python train.py --hidden_size=256 --num_attention_heads=8 --head_dim=64 --norm="rmsnorm" --norm_place="pre" --rope_theta=10000.0 --learning_rate=0.00333 --lr_mult_down=0.7 --lr_head=0.0052 --warmup_steps=200 --decay_shape="linear"
Each number is 128 + 24 x the weight over its row's rms, rounded and kept within 0 to 255. Layers, rows and columns count from 0. Numbers have three digits each. The size before them is the row's rms in percent of the matrix's.

# layer 4 MLP down, 256x1536, rms 0.116, rows 208-255, columns 288-383
095:130137146160150100122115142132140086098168148099129147125144129105117130128168094088147120138135121098160157160150128120133175142128124158146123113101126132098129092115101156081124145134114133120118159131148136128175091112200114157084125097123123102120131097162122084143164178145108133119
104:115095128153117129122142146142153133126106124154123149046113108165086130140125121122146142161182178144153127125133126113143127129130082151113132148127119142130119143115115101124131142135117113162155109141109073118134145152130141120123103120140143122107136130147156120109159153154079117157
100:111106120118184170159129134122163145140212155119118153106139163130150084085111137121127084129133086175111091107085161154083064184113139086164126117124121168179112097096150090103136135110127131083200113123116119109160129139154123142091142109129174110138127106153144155145099141142087123125
100:160121150132155091115154123169081151154139158110128111181151117085082105153097199107127139091144153160138120148106159156123125110081105160092133100145109083192113155103146145103133111068104128121084102138094128104118144121107141120107092142127082123086095078093123121118137140130122141101
100:104132126119145141128178143102128159133068146119119125114147133149183127162123122105162145121165140123132132118137112153129102151122141130121134106127113117134143141124145102127132117096115098153118109165119116146131172132089151106131142126151145135142120142129109074139132112140106147122
102:147139136139108104124118134110122114105106138155111175140121165155116136168112107103168092174124132166118123093168128076125143112106160107100094156120098094185119054071124123075127168133110113122148120097107120130158150100147151095145118139120131111140138120155157086113137076137118128105
102:135135142131191167124110134120123117093132102092142118113121133122138101122107131102131154139108096126122101101149115162127162113143173089131131079129153074137122139149129130139118134115085146153102142149155114163144119109106118135129117138124151159172182076160133115097130114098122137141
101:128110139143113116182127087146107104120106178112113097132128105120120109146083138117151155088101142106120142132122134128134130131086098115164136092151096100152106100109103112121106133138118133126179116174114144134150104095138128095132153105116118105142114152179126141123108166130129122111
098:120111121134142142156147107135105143125132145136124140146099109127128101144146107096160147145144173132117102151122128147119075148109126151131114146111158110180113131198144162107148162103098152144132118140124128119143134138107116122163139138117123142149100148105167171128154125156097104098
099:134115170127144135102132108103150178172144152102126103121144102155141147106127140151111197118113108116172141165167109129110115149106126126122110133150135137128125125123136135074085137144130133174104171148104141121126120144146112160129166135155146130161124182098119072152144153115128098115
103:138096089140153123132118117121128154136083151147165105129121145080150109159109085122143090158127097105128154108118130139104090181145130165173134116160107118100155150129113119166132150117134148168128119119132080102137111175141132153118116114129102147145096173142133113114128106136113158112
100:104129119126069163101137142160118120139108155111127146161146135138171141098135107170157121119134135149143147120157140135155114128106108144166136164157122126084146114146127139123132146143100165133131100115133118128120117156135155127147133119097112074140095151201136123176132179125178135094
097:144125117119101169156136126136066108185146105106121175086109115124146126063133116136125121120169133145118143119160121092153146105121103125160120140128118105169145128141142158156101116192116139125092149089120176172145175148126132155137151098163110140112153150125091108084134136137120135118
098:088123109092146137169140152122126162139132132111098107107145140139143121115138114117158051156160134147151129117189163136118151115158076104157086126123130112107125147088139100106121144148149149148133169137170141092112107107154128121141105154111157120128094133136160166142118139155091126140
100:121111118097139135179132136151115138139157164138107101139121114131135116125140123089152136124103152104120122087143138117166123153122125191084133144067147113120106140152170077121152143139157116115150140155110147105187153131118113140161163142080145129144126141163122125110163146113120143137
103:128127097103176108108130176145107089116135121139083129146114101150120105155143126086136091136105119117141128152141102089129107114124117101160113136103143115115116185121160115096136141092131122139106126134117159147158120136133156182151174121122148123130099094121117119158144107155120120114
100:121129157134124142142105125133139129122106089160149096155142158129116134109141090129168138147106158141116091169129135165103136113111125126170144072096105136105123161131118112148153092140135141091167107171156074167156111099088150151154148136109091158118091113092126147115124127138102112156
098:166106121145128103140137107134129133181125137113157141124168130102150172146150113164114135125158117114130132109102117128102137146113145090127127101102103132133178110138084127155112126156166131148131183117167131090129102136126137129068116133130156147131105155162144134153145123139126159093
098:151102128129148127128132090080143129081159081119158124110117135118108125120115100107138099117094158132122128142132066122109125155098132129136152130125144157144145091111155110144151106135111167158162185156125159139177135114126141140153121148127127137148189099141108098112173142162149162133
099:124129107122148144105165121116115125115152086111126137101114115120184164156135147160119156114090120096140153183171145149116100125128108089133096128114113143103194139121098117102114141129121129153114142124102123086133110124125163116117140153123117159138179114121135130146118116148072110152
101:082190149140149124160140119077122132107158171151143133130103118172151130154106131113112157179133129123113136131100124133115144140107132074141131110157124096138129095085148176098119128147141149127185166102122145116168156127090121150111153139164116167123158123148144167116103134117130201128
096:114117149122147161136132159160137117065134135146144088142131121126162149104123154143168098138123095182153131138118119138163126140093087117084140126108157131134169168107138136128092132115095149139126120139132161128113127066189114138143128147100118121096115116107126099076102108090140115129
099:208110154109170140144109142155124163152175120151121138145154136123104133132128113132081124117161140110126091144117093144124114130110119121166129115105117152112135133115122089112135111108131154127124147118116126107090130097122121129155102150159148121133149111097166139086121095144139115128
097:131125101128135128125155114104152114125119134133112135099150175143137113119108133142103136144116120119136124152116125127143109102132140106164085082141086082114117141095130168150085116100121132130100150120088120107099140133150121126152105138149114101131122175138116119130097130151126134133
099:086159175132110140092127154151123139167131154121120151128123127169120162107129161097154138160140143147123119119136126143101122144150082148125137154131123166106184120126154133144135126131132115114122112129110119115099169104115151130144128131129123118185157145137145126123130122116147101128
102:110152142143128114132127147126154165108060126148125115130131141112083133110136148103099081078156142146131179134144125115134123167149128118124150150124119111138151103145146142157134122129141112143126148118094112135140123110079129158158168150158166104127131106101120178149142123124140147113
093:134133102123109116146136070150141126118136099141109145119130133158196114144150087136149161128185124162104170128096100135152110115150140143149108107101115128102169146137137135149180090118179177155122084138116100180111140132135176137081108132132113199129116147154130136127102122155138149087
100:120129088099140135114158125157125109101195172142117140138137130129128119125128130110122121188151133173158140098150186162160142154165134138110094140203125138106162070128149157119090134146136141154170085144129123168099144174113129114126159160133139144095162108148117129134109118187150140122
099:118116132098126141144195092128132132137147135140143070125142156125116147150127149128150158110123154121161131126119154100161135111141150099116136061147155140142166138083134093130092141111087167165149148115141090119116128092131109089145122113138162097118137162156146143135135122133132151120
098:137115110140137144119123158078107119095134148169148155126149150079106120130122068112153103145115129153141143125149097128123099150145124121102095095130123126136103105161128134111113137145144118148125066133165155168115164163129111105110141168107192122160153120162106138146109157181082129101
101:162114100148156102091121092142165137110087121087102167151131094115113145109112068141135095156103155093146166124128093140161084148156105146170177147110089125140108133139160134124101162118157126125099118135140098131094105095120148148133149165110131122125082102093123128137119117101158109135
102:101142136126104126104100137136146119117103078162097177142159113133139113116140128148146143077129131116137140180131149078141140110128150145148085160086114100148088151115141133107144153125128078128133163073148110114123108104101059111147137124113110126138127082126097111114143102103137093096
099:158138102107141123075116109109125109094114115176113057169122104117119115154131109097119156126104140132131155154099152135093117075132137141160089137131153112095131132119104115100148156114136124094120132164095123136086111107144168146128124155158099112132123130088201123104108100093136112164
095:099162141137107116086129123119121133111157108123126119142147110107121168124130115144122109129113135121124149128124167122119108144127129132183133153146131117133152115155112152116130126041152157115104142147173119113129132148126113164116129163143130123140125110133164100153156130123099128140
100:130150117116123109140087145094132210119145151102073157116068096124112120140105133135117134139108130106103122138148066088145119149154122141182134083132110106125147124138126139133108126120098117155141113101110162128125169140093127167131148130142113107086180126105134127114147123083066153139
104:104129151137127105149129104131162139112118099120132086112148149072131141163147117089149101110116173116116136132112091146158125164149130111145127095068109183095126117125147119142113135128168154156150118147140115128137109149142114167135100078134138110137123135114113120162118135161095094146
099:155114145109133116127130089199109110094115126097157141108096092131116150135112130067110114127068133100120137125143141132107146138087151090175126147121107107110119144136099163121145119102144107159104159124149143161139122138121082155143162130105104149132103094149150166116144135152069119123
096:150155166100117131123118146129109179117154154124129120091104128153103165137137155159129139111145171140120144119093113151160100102126121144101057114125118115126104129114112097117095110161120098131085109156097143122135122078143126144135118113117156127107162135130128113078168110136134111154
102:129097160116158164145133138165117155100141113160066147144133128108159132141127119143110156109139095150120145111078122138087124130145114173129122149088167134122114127142150144155130154168185149123156111127141128128126125171111076168102094138139140152136114128136149091113146129119162142099
102:184106131137122161142102119137119096103103173153071108136136120150122141142120145153171118141157092124157119134129156080152169119144113085143154112103137154143116116145150173137120122094123099090163159143154130147132127088114103123101146126088114148108096132170054120119100125072147099125
097:108109162133132121133115140155134155119141123145113110124122172067104140145142103128109142108145114115077114158164151117117148122122162097138178097171137119097134161126142109180120143138151111116097111104167103124123127115130159164120096094116128122076150138158108143135163128140140130147
101:138136126165136105167169140117110139147128169093094123140122146151165128098153130142142131126154108113143156128168148119170107152108112110144122158129134120126098106130182131109156150173159105134157121161100140110134142098097158117098116131153092112136144153110109126120144143150131106105
099:101162149140125138136116158134123119136129161143144154146126153146124058131146145142149087141147083148136150136144095151144159165162188143134097117139125121115116113113156121138130112126146145128147136157146146158128115135147125151162126130093122158123099144145137119118153110133150151130
098:160132111108195129141154141134117135181107123141134144123138136100113116159112086106140142105146145122126164119104111155161125100139120124169128117158103107121114109110094129114121163135142112156123149163086121065130138153132109152111101120130112137139123137163108069134151128110132156185
102:145103118141157136103113121160083143144088108129132141179110125141095121095125133116134107117124134155166112102163132090136120168170081121122127135116113132140144112135148097148139124111097173142156112153118130145104114121097132177140180121132124161120156160095135189099154084135093142095
096:133091067116129111145097138156152148142119127114146120134130143155101129110135129144119121114140118160116150137129122139115142170132103128124099133148090180104150129147179127121131138122110103118147114119162112156127115179141133115123118125136125121148104102126155152115108157105115153141
099:121125066079079113104160116127130115127130109133172086125132141108091110126154126145136146121109147140157103126105174114115093092188116119151118088123116129120161130165139121098127124164119141106147144121114125152136148173108104110184092132093121145127116118126129098159136138087177135157
103:149124138124119133117105134135130127112147142092140125152122112144165150119099090136158116109115159132143156131138130125125132122119114130117159101113153176127131151113089149145132098139066149084105131119122178169167122119144105124181130174090145142145130122159070172153133124135084116128